python train.py --num_hidden_layers=8 --hidden_size=256 --num_attention_heads=4 --num_key_value_heads=4 --head_dim=64 --intermediate_size=1024 --vocab_size=1603 --hidden_act="gelu" --norm="layernorm" --norm_place="pre" --norm_eps=1e-06 --positions="rope" --rope_theta=10000.0 --rope_fraction=0.5 --qk_norm=false --attn_scale=0.125 --bias="all" --tie_word_embeddings=false --parallel_block=true --init="uniform" --init_std_qkv=0.0352 --init_std_o=0.0 --init_std_up=0.0352 --init_std_down=0.0 --optimizer="soap_variant" --learning_rate=0.00595 --lr_mult_qkv=0.7 --lr_mult_up=1.38 --beta1=0.95 --beta2=0.99 --lr_head=0.00612 --max_grad_norm=1.0 --warmup_steps=200 --schedule="wsd" --decay_fraction=0.409 --decay_shape="sqrt" --final_lr_fraction=0.05 --batch_tokens=65536 --max_seq_len=256 --doc_mask=false --train_tokens=183400000 --max_steps=2799 --dataset="wikipedia_en"
Each number is 500 + 40 x the weight over its row's rms, rounded and kept within 0 to 999. Layers, rows and columns count from 0. Numbers have three digits each. The size before them is the row's rms in percent of the matrix's.

# layer 5 MLP up, 1024x256, rms 0.27, rows 859-913, columns 0-127
108:439495533470459526453481462494469491493502406535484482454477446411515558510560529487481481477538495555547559493521460520439517460533413423489576529505485514539536456465475599502465537558503541511509472525391506450519582416466500583476506565510500456457534510491463456508453496548542448541554502481487519563551622497532482420532502509531518500486522504490470513488405590490497435457533
106:582522469487531506469531504483547505454451555498520511577498480518546513508505504504472455510487476546579447461561507475518497527531549528427435493547463491460451520474549487517558576511524418475494475484506425537551574494483478500497456537498569563514443472455497401539564530476502553522528556481487509508568509428488481549510482514509550501478586452470498528514482512502455505472504
109:481544500523513541505509422576483428433529503505516477497490463441493495509504481550511470501540592426516427471511500553578409478490465537457514458503507465464561440495466438492468532545478473558497583526470500509510475454543489440528569445472515508482529503452480500531467491536563550549435531516491539537524491483504507533466496490569522439535561512509480484455525496592545439544439
099:548474493525507494565393550524523462489514555520573451579521495480444468488580431468456430453427461473513505489511555541483496399474484565470522509538467470479554463504500484519516545514553400464476467437434466473527504528500499549480510523517482475489550525462534590566469465419510568477530442523441497452495525505522512493611452518524531493456547472539509473450518551470490529545450
104:464547448515500546464467565509461510447489530491499536497573474527478522442457472529524433497579467478525507422519539509602445468562510466538493459506439489518478575446443544500536473507493538514506477519497491489521561481521474599462522537419490527539544490485527499487477477494437519507511451486477495490467502533456454553471489498506493600430550512482520438499505570563471482497499
108:535438551491488474534456566500566491489560451544516508547474449530515527528468481464481517534455517491487474551525503517547545545455471510481493515514503503425502524528432477576465538477439530521519507540528392550448548463529492497524485480452465517448457513508429566489503482513519435500554464512549499438479523467452435500496484449584499484503541471518520495404497521511536493509538
095:456468474496500520534467430481419475383541516548570450487493531484478538560531561542463524508526481562430518459487486497472518501587497467472482540538546476445575516509487476478481544470523497477494520487429450523502490509558479556544482468533520472521510498446467496535582427513473523419496534525514529567523531463557454499455418561491463424457430459539518490458452444494537537458469
091:503566530415449568491503503429493504497568486498552506621492468520526609513460485534502538519493540510448498509519536548619540469464499529483498463480436471488536456509470533535396516458526477507472527465438524471569500460533430466465513526553413492500443466476529502584518536576479492490493532485525426501505560532470469521490510502530501458516381489508461500479467514443453492549510
096:490555509527568491584542452555532548461486511519480472498515461469549483527514468486482444428498483540484488606512492504528421505505508498549442469478463526508493449495476619479500584552488590540543465520471462511508469476519500526455509440502498472428486486486477464502486552554436528545496485448484525512439487551467569431583545511432529455507582468488435479523523542529517490527502
100:440462419511485468477523567568548545519485484548531430543536500512465492491498483594465495435426525494519449508508492503530531515526473449493543516525497491520526518521500395529508516498451535497512553475490546523481465506517427446495536523450486509468546505455422489453458499521504500450498486428520468497519470478502448480533548497475481541583484413545438576511486548526475508497411
097:506430527501533558568552473478492445512549517551466500437510469484518530476479514512500494537523552484431506445470529467528523508539497451464491492535502534542479526543548491495454478547415503456504469571507489543472520522483543474514470548595472488430529482537387505471572500490469481537491490573483453476448582510494489470482493484562505483527554517519542503549488545445478444479531
098:525519491487515513521520544493515549454542470493504539454472547530507520482526525547440537469502482476525501468503569502469554557497532522510510531487453471439482481585454593517494463564454494548524446460555492532528521469510506525542482508454471494545451528507482440493493539511521524489530528441564456528543576489515480528475559526469523510605524490454463450478445504543540554451630
095:496489486480532506423504453549481490592553502512466472445471481502476465498494495508504517452535437479442509481488508534495524515556492511500557514450601472499523567474479401520533611450506525502511522598472541477478392540513510569439583495563460461543480506479519422511476567519521582542487503522603535455441471510565491511492493520515483487476530486459554510524558520523497540464514
098:448542514560483458471487485488626497529568474508469503492555504491473533506582518589527513440477492527466471510460463518537535471439493483487509530463507459434563496513514532514491560481478518465460444471542507438400455545524519449484450470512439529448552501528403492514508525437494499488501503479481479536556499480516503497494497524477563509513484553550527478518393492541472549521457
102:545529519471522570544516521523467506480518511611452497497507492474456469528548465489514527558489514508522426500501599471511475476530475479460540541508435545417461531422491555505535440481543524489452482518538548514525545511477566479471491520457556421485561535506456489455450491473471491577504515564537520583471484528528460535524470480418509417472543505569463470526466512525477553431470
108:535473489437493438604530500531552492434502520511441562491582485549545492508456541530538521500470520474585510479447515500536494492509487502511526501493453485527534456505508546471396479516613465541578447500534497502518533476640397503488512476488512471519528514491465466509471450486542589450528456476422503514477485557501450497514514494428510527507506511449554543530588539459499538488533
093:499460508493474522591510454528518540485537488479488561549476487515494521482507451595489483508455537465517520475445526486503516505521544486482536532423569501472569511403482501473499450522496488429477444499482515515530456522470415506448454500543511538429474554384455487475485489556495556537478594499500455538496438474501429497491500537506500548487403506466435564460519543505513476404536
091:545484530557457470473478524463454483527491466461541505534511545468498504468463439499538469477500497522474454409553535452516555445500432441524498521479448478476471480522482472542474492502471468581478485597514526506503524572525495446495470444480506563450503417554478538492522511455464520553541523503504505484517512471462577564524427513547533603483481474466450541533491550489453565516463
103:511550504538521533562504506497540610495512477463547571467534587500428457490483502445469527499483483436513430496414433487561487501464481536382476523466491511501529472426504544490512453514499547489513478535531495402486529572519453470534564477499528514529529469545490530516475466471505564501529415546567504528474511502492510480502512522435521585494578533522512437535532509545454517525536
098:512558522508593572550487444554511575470504514495433482459491447494497484528513499448519526509441504512452519494527452510539548560453495592482474562463536491515528446496495508538531565499498526507446519450521531547510432472472545494553496512505510454476470544525527482509572427488468511532529566462537583446471531558578523453483507469455595595507438472491500483465451499435563478495529
095:503490540475477546503504505512523551493507467546493491507513538504490510483453491522468538477527539413585527475486482452519479512545560492480437525451464475429463520420488515515425417490516500551526498535490423477441503563500465529492508496489508515515479444452562439447589479452446467504464559548509501507459491461422428541516472507530540536516527502476557495505503534473513445545495
104:534471469511488523529532476476542511567562515516548518482529532509500522492528450440520440456499551467478442477469528455506521499452468465524526502502508508405533532560543518457545519529469519561569475537514486490504516477500485633549517511427423471500425480541480478471459557487477527448531506457519447467564454534466512475496485441483560440607433475584432488421471484450440436509484
099:454560515549488481534475437456434498470491552551522553450505513487558597555489528507504537514507575460545419458540561503421480516487494525505509552461481496500495455490494473555565523486506514571448490545495526488594475506543485489496489436542535487555464520545491532493482574470498568435482564441516472544561592516429492544501507427524501456480536493447499510418397565427510455432435
103:504532549549514504516439481484534507518500470510516511444502525517562513434451472536521504493544440457509482526511508497554444420512490576430462478454513516521529530530531460504541597477495427497515513526476440527516487502495434487532481547518506570494528494482483585569458504547450524463562563531525515423477502454510508486431518509487475521479543396500510573426514455535466505522469
097:502495461500451503507498481515478518544502549426525511488515542456503598467494616549524480456511554483474547560480509576481468470506507481528475562483501431411540473506590554531462568487427543502465493467449461593489567514403461497471495482527463466467514480471500530480532536471481574531556483528488539493414480464500466496508516494479608551490448472494522465501516493493437553470525
093:424485464472565458524529502479499524455526540569531542497574564489524488471521561495558432465513548546512519538459464599488570549504495448422477501542466526465459518519533488461506551450530504557500506433471497441467512463430544505504543523488542431504406466502496454538500560537490495568500505494461460475524515520516516467552505464505484485524466535491493524487517459582537518613552
099:414432536410514483473464481484502553533458510529498538504429487527478467502486462563414534448464521450558491473482502540557465550531501462507469555464524536445559506421465536487478537491482545552467456501526512482486516467530498605459507539523475553448478487473564549496461500591563503540515527534491555515487511522426469531507555556550464461461527510469467533572525519500502477547455
108:523484548458495493531467494529483496466546523542496458427541523530532454394540421420463548536426570500532517554480431527457430541537432504505497454486472454580510437455518519530474525513419555503464526491501530512504478445475435579487494551505498429519517501488504444480497487508583498437556559494570528528468499419489518484485478521546508521472529527554519479520422502512453419474504
099:502551492528512458584540429523439529583431572455474479576488476484442510470428569552515525436490543516460486493500448489579448443581502493482523449560514454508426449516471474520468510468506486510499505477513545515545533524465458518520558593514526450470470476515508490495554542543526546486539507500497410506505542541462404521514514474546492523443518449454494480473383427543467532551503
101:574507508451508540531446564548504575520526519513486456527503441524526522522466507518521462518474493445507468515538492560501540422554514512467422549487480534478558564449489509437440554476492481512583573538359475539533507516513530478488520511449525485509518495509500494530517540513482461471541532525504508496502517451464510499577426408494461545462429463423536556463490483493473501496450
102:543536538511539546498556514543510475439516414543591515475525496471463491507546518555526531506497525482502452481450495466512549446487471462517509534514540421488430534503542538525535435537455571535434514497429523465522542522509496477548464502503518512479468440466462526527416455507547506509550495478487532420459517487457474508595462491489565508582534471480430550491510471499498553494446
096:513505468461523490537450493469509419471537501559495551520478480429513540388494523442483521453546539514500518438497527466413533535494484606543419502464418521465522473491490511559584514534559473452539486505478409546531450533515514491475530543431590494502488428472506533513526505460538538487499503442536513522497517465564376438433578509465501455465500506482491455443520548466541458533537
104:575532494411509428467506513510505439476553528484508468487463526458477556421485424441495494443401449557466511496523556478477452510533462504459532456551545494541491465538518482494476559484464448532460440534505530416423488507536439508470440479545559507550492467505455489380532474476514468530484513525482508509562497462479521621489463477548564557486487456540556492560581492503508580452501
102:530489462602488510492471514495523499441478526522538544462475498424531445603442517498450525522441550584429550486437449556541463541545530504486439517508519539516481517463463538570512555498534454460461522521547468473445474524433523483518448572398507539468500561481484532526455510481491478473380511482489526532477549530443494506458494478494522479438533520519518474458544463534514489451612
105:542499476479571498509528519554499502592523492490580399503527459484527509443553508452488477520466570551461540562580495520445514511539471484486526472476529485561459495520499571474494448498505528550499470487511461517487526520526520499391420500501536494483533496513550517440501536462431427528530466532459493473473513465480511546502530482549470484515435439470566429539534440449524499487510
096:483539536532521424517507564562566452482491537491458503487570434551524544493461497448469521453477467526449487504379515518471532522455433562425424470434510510416499509503470480514457534458525526496541538469542480479484520432529462465505498489506478580503444544563505524538495454508485553527495500457523460505481417503481460555487514540526534491452503541530479531465489559582505496530397
105:548486502508448509479443554562556519464477561524483467516517534460510474492548513483482527499513537526494583510484463467481466473512537486467527497522518458485451493517536515514524547592458501480463529511435458542466473475558469543491476480456473472537519487527542482470477493478468511514479603465497488527572509507501493495488406543458536468516557443447529438438540510512477486515565
100:492421492477544533469499546514484516475405574478522488472512433488501516520470567496472506523530452500474508468481509479496525538556481553430490482534477480449458494548500516506508526487454514538483487470443499504469530525551523521511513348566500496508485429524459452657471458538511551513542598458523555431530520541453478450506471477473568496492513525554564552441428433480533471445542
106:485507521492484494576504506466442518475556544547533525548509554500457538531565458444487459481422509527449468438519485497536529499553449479589449460470477513519441563597502523474511529401468571514507536548494487420517527495475456538536447447535440452495437533443522482499473477480558433477477470530497490540475456508477472604510438523521502503475467465483521459492535435518512469490430
107:542507502471420552510494447535502542448610540495476534484550526526534531539487480500565500491453557454446481572468487497505492478499486474477544454474574508486512447449520525571521535452486512549545396491535476468485533481485457519439484495593532494473491488484434492511566493440598490447504484534470506518449512506516513444516467499429514471514449528515484552477451516447532468486459
102:487543531442433549473509499497462531431500525527549561624450520477500469443510510505418476530439530484483514450517538451476530509521498470422431470552490505458552560516525507476492561562528521485544466503507473541548525588485520452504422489558535505584468527546486462475524416510543469511490472524478519540560532479452452561448486476457478401484565503448475514496596464516513502531483
104:538526493458529405454474525502453493476567483544554523539537516518478496497510583529465554477505470491518527483446498473438426505504501492498482527452485521444539496458466512498473528541541469564518463509462516493439445549474445534439492419542576446468523460499501530526481484483475547499550511504550488566529484442506469488533497488519544550494536539518524509575497425466522439508488
096:532466503410487544514446553481511538505493478560584534583452524527538478502580540572483436421474518462502496479506483490502569477550414485481393481471519450485506316479498494502506497510503514469444558493534528485455537468450472419476545518477460519531526513562486498536502507448542515542529492485483507546508529468416502517485550558502473493510543481558479481398493507517485509427475
107:487509531583483479476573543509458498496430529489483523405507407410483564433521519518440506457443534541508578546489508467516564419430462550435482520519542506488521480496540450523482524449509474526471485511492506473535551422469430461493492485518554522566407523478506498569441574539512541477446446486474518486509524515398498508511477495582457521478610476461526457588546464523457584548545
103:528501488504505460477519544540454532533523542452489505513599520531481511464429562490531518512455511516430503445505511476473540464430557509534496534521498501505485549464500438449514445551527511504565524574575433507462530497498553515509509498511500448508451429507490455516483462460582479556536578535464494551501523479610499504500518451479516525492435541497589421461510511505560501453448
093:488407467484462501530523514509546485529449527396474503554521418456540496502432512570563547465442542541483489535535485430443460475471511502482527456511529506438527444498536489467440497489494492554521506567524501486506438533477400519537500555539501445508538562434520497528472509484464458504455465501546509456465584517508518576519486584483506534462497464450436449481544477455485461471460
103:476446487545395474466576424540523437485469463402502487454490509542477567543473480392542527470523515455525513485492495447469498531527475451562530555559471454492466464523513494549537522482449468573548517545483496531448459551496493516505528498441449472504485493464438501513466468519481555557483457566480479433512502525448512528495572453491507498481471449433403587518471438490490515524419
100:587575534484435480500459480484588550476485545475425517497536469516501505427441473494571448503499490522451506514467481487511508472513532539488513415450518471481488488464526501567395553490571479480514509551438572561485532453496571492569445449479524438457538504508547571515484556459468542458430457459512460462517570502471520519491550483422549512533524442489504539483498468505545533498467
095:463503512524535492505519448554516496525524424512503510489450557586524565559514499498489506514492529562508571402561479536507504523554464574514485496430532502421493471513516524499467556495488550559493446504481499492572463371490454501522443433568495426476527510562553511518510546485505467515478569544582496514526461404488493515458515455444542592617427487552464533520503501431491459533460
101:473435552576539498528472483548481535470541497556456435536506528504514558547429502520479458506530500514500501503485505530481518460466497562533520446468536444434595559443485500511455472524438470464502430535466520518475532582486441457529546501517457491485493441484500529546512519479565535541507500492441503548549479438489459419526438486491535494537528544574543520501462493448537535428434
111:591451558391522548463541502512459550507504525468462482495395455487518561460528548478466477495430528570512488458547569508492548552431590514445474457445532514479505467496463479523494527531480407465507508532525445454492579542491418528458446545485517505523471542452448438451564477490466500512512559526496477479516524470444477588554526505524485502482551462514464439496410499479464579456520
101:528557496524507500543443406450535450505469496466435616514535491504468439501524479436493595530482551490518527506568472517461428522573572515402460471499496456507482555468510492454536484458502443410544531436511496429556507554480462514519576516542466458527497491456503475500505547492459527466548468462425550550532555452516542515537504486499527517494522458554460489525538519552475521480542
098:515492483489541489464517455529466609479478474565575457554498498413480562554541451468454517520490510515487568448489485468505490467544468550483490527486472485498471526525518504452514489528491498468483436514551488505498604452462513471480476429517488528449502462572475497509500511516489457541489512428518481475518470545515540488433519562408477510499476523536520558469461498470513498511460
095:541492492441589514492544537395521456394541485506505431513481465498487495551443524406587412539518517510529530508531519507516579510487434459448504541455548414485476586481514546474506494481414514535511467505480535440524500540475449536540472467558520470517457506489476516581510472507483471456568558455493528490502532468551478508513421460404481528505475498498486475510479488458471487476512
097:486520530527444417588519535488540470510542570508524437493477422512486529537506388510491554461487487497503504485483461454445543548499517465582552450473444448496480469462431540508503462529508467517461518488431482500532506533498418530463458530510440438520432523501464566513510435516516457492521508460507441502506577538528426471526515465539597546601521541480498478495379504467538573424524
# layer 5 MLP down (transposed), 1024x256, rms 0.202, rows 859-912, columns 0-127
101:498494475532537539455475550420535405568443540497496444534475557569526429491494535473542470469451522510455439524511502489519538486530545412531536527538496513468519589488502523528518526514520453492617544532512538599533489519488482455428513473537525535499506495483543558476509509395515542463496531512518555526512468479489475431500487516467408459488472483597395498494512488484439530542486
102:505452514582501464464527486495478509467490517569460568512504482526496564469551491489492478468518474547528489492461527476528601511463448477536530464499522486462441529547545510531633463520502539531495496486581555491479594420540466537556473508456442436574459491390485484518466514497526514469471555414482478456461489497485496493534493546452469500440497528570458442532467501538514533490523
103:515474549464542519446433549509507491455541473485509507505440513510542506508421577459552441452617504497478536523545528536470509536449450493504477524489521519471469482466493472528485488476493422481473445517541485473444465478471503468542479492522469517465551536504495485481466489522420579415549507497533499503536499514435499466532464428458501538495494564470449532429462515577567521525603
103:383499480446562569492474489494516487505551483534448419529461469522449547457538434457464467477518543569453468487466482505526557525571461394537471531510538505513454504521440540469443442425485504528499458510527491549523469509476438452527515539456563511495379471487490577482491508543558435500570594436536490504467548496507514525517548524511477561535508478453499539499443477519532450524521
106:498486490486524491491551465500524501480490501518529451476492470461486473476550504493496544521496569541535462481510476470579486500527558433521543502456541573476384536450460534433432562483490507564570445543404435500441607546552585566537481546487453505509522415497514503504448581472477561532446539541496460542509505478409491438570493483576493538451572450434518499501461544538473471564538
113:593534526506477502471417580492480515521588501475544489553533543468498467514467531477471426520514493477544475458488473558493518478459458482465579521509455571541520497568466471510517515540546526579550569504600480528480596423544483458528431464497439531495542461471438470569533470554430553483484516412512529500471476484490484578511509499493474468504517436526486460503533520473470514532473
097:520529517469386467513414512452533533517480552503483499511499462526524465439499465418494458481450492515525596511533534537550479525440498496524442509493486482465484499536518549471561485575438461562562481518560576503532491452471492536504529553462418476479405479528446481441490472503479519497467466512462520596499420533544472481509525402529480463537553475471524471443518503467455472492507
094:414453453540491549550507482536461480516540487545422542466558542405446491437452504480431506485553498435474500417529471492559521480442494519503558497479488545487411492511537496592562486531519500497465490502480476575444508423466484603480445470538590463471561483520463453497489446500479548462553457473472551560536525504504531555537543515536539577508533490544541486564468467529493523513477
099:450584468532523517408455444483452477553464503462528554525452549448530512503540566518500464507496427452535478478476485491529563477417502482432526542509465480457470555518488505506461429484502489480404528430534495486518510556519507429494522410538523433499547470538526458479461482477497459553469543486463544495568497479497492535532541488585422551444494509625477450506604516555538483470516
101:553473514501526409476517513601557538514495462456549523562489502464496510503454506528475437481475551481506562445435486535543526488496459539483505460523423498556536539579520521442533496513527550497446516526456475511473496527449514513480448496446397441492606522458452510474492518452533504516532501553533512475513513493466404481517490549504469432503502487504444556518526451488478433533440
093:524574520522526486469367455538476476537509467445524515556490455490430457491464505493514540422576460507527504475517482525586509513461513527551495502547495497472499427439468456529552544505535522462537496443493443463469499525476450499490528431564572570468510519488573450497521423470512443505526522521523471542536423555568487471510561458467547480499482465512476558481422442527529513570462
094:545531494493478514521520490499468522439552516537468457512488497451500511548476488560560500526587506492521433519533455514515504481471503486565452511488506495573498485458541491469480486566485513520529504501438534467520557555478503502544535440576509483507513495382521552490515407483479460501423498590566499495495458447507516531511517574533449468511448544559432482496554581445481539513459
106:470568480494521465476507422481491497516470490476442467435567518485583529492450556568529488494540536410473475517459462500536499475563463484589451456534505559479483525496554438480431494443518479416504537509500558492500511479520489481517500397478478516441540446470474563539494537578483546536446505482518568474423478485541515486480475486584510541491541496503468557597512450520515427457521
099:501470494538510459521520570476445480502479523535492470512477458474473554517483497425504529498540527487544509424539571441490474519491517479455520418446449502461521498487545476535441524423522558524469526483478561586486516500498472521521563436556455446486471487465546561464509460456530514551421480531468477604534525514549540537507556570518511486510434570527520557548526459483538478467543
100:521503509522519542554566491507491444543516479492482613440488469470582485509492491544486476491544478456461490507432468451489520564480481368585497518491502547557504470506576469522524485561491492536468566547492576548440415506500458542424551457565509471398481543532572465485559458537483473385517497515488571524466465529525514501499528519422512493462500462520492541533519509588482423430472
100:493466566520475571484512579567529544479523526473513550506502496431545551534555452526548481495573467374516541532483494504508537498535443525554473471475552533498551540508480385548498519527539392540571481578475476550488495504404503471499511521473475550514546515486456558432529524538491487517542517530557474543491462510460466496483551594559522521562534486589500467492504488427439514416507
096:518526476437492512435475543515502480469444572460490527502404528544544505374475504475486513509488497495545503508497494450499431423564562534471508467470476487443434541547513531590530505521491488540558494550492499462518479419554569480484481511477468550452504456545564437514497575442460513483459478490529502508494515448543467468527595446494483430455538471513546532566506525494517525560508
095:477604559401485523512496394539474517517539491520426526492479500473482453500480516509427523496507533549501564508438394496474517454464471549513475486490507436530528473478492510487486494563524489536516436566542492520536423478489552608435515432553477447527533524400504542514473515502506510515549445569470494423484492500436513472471485429445486420528499528535555449570519467503515476563573
106:520462446527449488506491457488557435496489456527527446469518444505468489524557489493502530600490505519549493455557496542424546551545478505466474486479466552502490530484491510484487466527584517467459444442493515550475475452451532545557503558515498505524538565524517454509498473556400458510509499495509513479519525514407537584560499502444495465541408545509485483555522489516599496496485
094:508427527495462486484551528487423427475508594527459545469507545547562506480511538467500527483531480497572546531531527475549493505567464538520554494551461529557507553537546453496448456403514506492499573531543516507493504456507510500487480598530526438543489448474450495547529496498533474457502456457570525535392547480466444500479461514516504506537470515420513492501513506560500473486487
091:474478516566571525482543531475468473459429604507508482515498564375486504522521453489557455471540443470508456424459499576533499522441462528581544441528527497433565514527460480476581508537531466503501575432496546514505500466517469436539540523459541538550542465567477488511442505527541500563522502457472529516456429530500513494560530533496443467473456470494425500485522482559438540525451
103:479509492551498461495475495520452439478538485492475429499543492446531500577540486485500434442541515503527530482443465490434461500569398496563518562539502510578528463382492522480494568500532408556476501454541503498540551467489506453489477479508485483492517552426475485492484519478572477475507562471496494547458451530547499500493537538411579553497542513547551523477509528582474467436491
103:507452549452503475476509564533510457560498509480410449490453514492505474484522499484544436459513481444450486444542474424473521474539544506484520561538488489470469546545515529496524421456437488553524512503469465518471413547555502539457522549551407506511511440581445565467552538507513468537443485538430530517512543579536572476478407498498497531413491469559547586518603564496487502601588
103:429497521606520496543445496522467547520475442553496459449501488557470523417552495496438498422582536511504454463488520446492538499548481488586575513494534534609548506500469492389477462490494488476472486478502472468455429504420461506465495442561471510465456565483580455532551526465540545518510461441491434470490431539477484483463478500521505438521466584460502558561545501476493473508405
100:513526518558539481457445450520522456449478489525512509551519571512503478598522541499479405515506451502516537515458459516540509439429533491613515514512439461587471540506468514486492508484526518548547521573543553489501491482545384534505467538511482416540480485545496544470442568510455506493476482489435517478502516550529512459534549521491498455611530486509538532466512454588489529545485
093:528424531510400505516510502467468612551497480479498491502447476440544495476477526455535493534440465479466493431550496500550435533530448488547521478500479489491472542471503554558528504532503446493500439441504488568512507513564506508583473488486445534453563501460483561385537419520531521543416519539422461486545524516567563507538430478511486540510514460480515479532509515476508453422497
100:501509440491502497418404436508473522461546506497524489504509417487517484527477453498560437539474539515510513539469494532443470508466438471406533526483473532488525437573496509469532516474479544469487445462438427493488493533524504477446482468528526481483554531466451521598536546426479535455502488497411431451504539577513542487541480432474450502473530496458433419544509571470493545519478
102:510490495541463512488530529531464544461483531472461469537483546533499547501479485509461467458437464609531488521513465538556563453515515493564545529532530480466485514522424459533442542555567576523454488464536559423555490552491577471461506513611450477527513510458550486514496508503504475492503548460502469487524513637478498525475539498466510499439464541502531530459462519453463510525452
096:522454511460531465412470510500560513479485452462519517534576485478545476449529556497544483484509448501481478505490536475503514547500537471491536407484557525472564540539405485526477498450500496553553432487465467494425516512521524597402427540488497513502494533486553423532552495397465511567512549456540471550552506471499585573447477456491486571462463522528531494490476510484441503495519
095:528403564454434416551536515497516509426518479400483577496545574491485533471529544576500468537542448505514488546515564434399520514531542565471543520480485523535483516484577547512477525479476551466522475541547451515469483468555545459479545584547420529507453455434537509519495580475497451516561438444498551479501429541527533493470510496452522538454467472526464501504497499498432553485526
097:445507489507409454502512456417587489480476549484535503481443520464482460497516480515472441524521430617544443483507511501506520486477545484450454455553457453481481519490496494527508521429550463542453471414477487539517505516523500456456544528520564405488511506603541508518532462487467459536600520514465511527552507468509527517474554494528465461509514582480523445471519574543514533511494
098:498471528489478539506506456584590451440491448481476447508517485548599513570482484499447508424604520541500424580500509512511506518419520507494530530482555501579533560497546546584450454468473467419378497510524550554552615560478568416431505456521474512555525506538511521516501489457487522484489499472440436496480516507457549510452528492531519474479492482493473499487546487459495465512544
109:490553488497465494475525477507491506474521468546495562538521467545487574523510537537517546472477476539498502454542556481506445542422527488453507476446507517433519499471599466466467531479450452530520542534511491567497472535529462490456495602492469554532466553501509451469488512511499432527487547568489523483531522584437497447420374464533473526547485472519509480529544518543518493460535
098:446461454477484548512575490534499493563510521446530458516530477469520526521538458522523467494518513402560532503531533579470590518562473536490492468535471486558480505468560537473513508483487530462494495490511511493564475496552453488447488495516513531542555493478454516502484480513459523471623478456509489475515488431490545567453543477526566498518435506471462511523397524522567485405434
095:431494503487511478464482486508517532481537536588478488483480532494480542498443529540520499463411509484491469496521494505563489468477493470477462526469517465493482488505560420506505514563430503523478504490544583512515552520505515460526595525500504509579459563502498531515422438449545511510478570526494530394482447468554565496497523483499523543482508551549532445491504485507419553488467
098:528522464514509474493503576436511450452529417500483451560539496528481517475522500518516514467511534472534518560503558453533555457574483484527512504523483493477509479500534468540478457550510557495491433650482477527505481563459516526428580508500509488493451417530537461447526478481546509445506555510466479453547498523454501432555527416531549499532466537510508461485474495428505468477524
103:497482576462428545488543491524540479515417497497553493551555534478582538523478434476513465539514525475479454392486455583469516507506530579503541554484507488509577425451584554505466516487539512575540459529509525523486546485548557515545468550486503530494536528508446486461509451541495481517478523521465444550418547496490443501492529490507476527387537492521407504559462527499472517533444
095:540459440548524541512470542456402522530514541506481603532485527409513425511520582485532555560553562458521491489523466505485605485555543510584558538501487472465493432534544487504566530570504513481508507522518452520528457478475496477515512465527620511480544502458476542437502524510565540555407530525444525529471474504515500468529483506464523506487545464467479472500503501526469540520513
102:472579573516496471528453501547494490438508551458532524535545465419514500489492441499480504556576505494473498526489457464430492509456510503658503491551450486421507505453483539515504518511532520553464470511487474502497539518487530453515491531473460527473542508541588444530488515548413509466532552499582549528453487554493563468529504487518492429482550501495520471459493518556461498504600
107:498530511445570537494424494489490471497508517509475611460473500536439561491475491483431554490483528499451446475498463552516502525520537581476585513532457457493514531550440515517536477502482437528500502486468511508495610549594445494506491518434546522537528472511493553481501530508478500501516435452525483496455451476511477482431470492502458534524518500510507459518508537510425437491474
114:556475539498481494506394482534505490494444433467432550543461501583497499563436440550456492528526515518526478541488520508428505526463510437528461510519448499463465455541525500504531542530491579490526511425488538545462494425437461409490489505539479481390480517532493532517514544535500485502494446545471515491495503556450486499556457450497465518497467478476479528476498501380509490395518
102:533483560504497527502572438626510442499515489528511590562451475537423533444532494444507453520423528500533517469484524449491502503466496478509541527479401464548514539473506431493456552503442488531540546461473493509521471507440534557550517514500465516530459570484503454463485533500526550589519504495470485487435530556415428516489497507456479498491489489518552539423482531544538528460449
094:533501558461575555490518408424537515489478514509504448493552493471414512521524501531444533482530492491554468530542500596571468542451521470510468475517518516503525535490448540489523498537491496539467578488471487498490440529489499515530431517454484469463466561456524417528498414510499544535519502531523450471573510474487532430542526464517594456499549477599452478491498452486512574492525
099:529521415562525509535492500547471550526484543516464479497487566523432491527582516467521450485511468506495472504539514453438477413486494490529503519517447534469397490476498600505534501585499541460445523475483509495519531554544450482484514505469477474514532505434476474510482546425474468569456575530439515393471524566538427548451521430511484478539432519555444512491476475492602538584535
093:592526501487549485491549535482503548513583513468505407472542437494418416580448493468458510433534485511492509408413528537518557467515464456487498546533489554531477510507449551514524574512458521502416510519470539475529516426536449548521423478487472506533553525533474451595521464532468481504451457452524514470510501541468475468459433475552567483502490578488494524481474496549456590535537
096:511511541485490489504488460499447507485428546499471503536510454528570477494574526463399504532554466508519495481470528524566472506501484508505539446525510511464520436464558482508414452470506507513517522492573486438455510475555500509509487538463483562555420516412553494559571503572556516565484472496439520554423427568545486512527462480517491527482544454566500493469499501563457572502453
096:554503517467611444477488486454506489514521488436456484534485547485560465533499502544570514458514500572517440512444517528489490486531470472505479476523511529467469541452570507501573480512473527560511490464464475547478546464515497465492430482530600526448523511490509479480491476521463494512439510545501588489436505482513466566500498544604532538603533488572570415575498509542487478501591
099:466421432459505445504498498510470492452591525445563471480470498428448498485503521548502492501468482468484427493490543443428527481454482517577492494448482523465470491457474509426541451458424513565501493464458541532508491510520486544537530475502518523526568498507459514527519472415434505484539487475445524553485544489515468587520415581536462494417493496447454441444523566468491500545509
097:548502529553478475495463491474446508494450529509471474507508449598479514508463544482556428533538513462507487520429479462504423537496472504530479505457565514542484502520517445496534417439509437524467501538514493493464531466417483529578487625422473579574436510421477507541494457540539508489457478497451458484522471506522490489510545554487508456542477489543527584482488508468438406466562
103:463517455502493428483474510530516452509457445411465480522504448496430501487555573484483454519504461507566526526444480525536518613460507542506431420463523562534554495448537436473501517504564506550475549416519508494445582473546496481413538495511427477491566487515444464503466536559465484509541505568511595477567528429565542539505518505511519500448500439544589502501524521520478527496447
131:508548495427539510483464537509528482506480532455455581566526494506426579480552482497417458480598506554515571506513544538459543474518554439385519435476537520491502467519471505466518489590529495535546515523485520459551488432542421488565478490508529481497439538457505485497473463500477520523455486433512475524524510457483575498485477491479464493451538506514456459525570562509445518466577
098:514487535504512504519473487488469525536448511498526493428509557492505478512465552520544490490464392499525445558532555541505534470506495424495446521545467523590502451534465456550488469530567557505446500473482453507491442465405487497453461505465444551547544528503567486547470512495519484446498479528512496538592470484480549499503521468503403560504496442507475529451446530497503462493500
096:525482559536503476486450550467539469548483499446434459518523548452514479526473432453512511475464511550475510452476488543511489539479480483445441545569505459471538481520476412522467433464527493542585584522538489533506502522468558475503487557472555425425512546430516569514509537470493503500523501475455565548557477478423501449527559522576458445480431497461515547484483479504496527483518
099:467464432443479537498441475564522559610488510507596481453516518507460556470538520519476491484528471543521538499516458519471498462514580472474482513522482457479610547522458499496560462475538500510492449508552491553501473552521496464412475530431511469537538549527532480475516490563461486486491476525525466466501483461474508533516539478525520475506480526463460532578461479475544557532455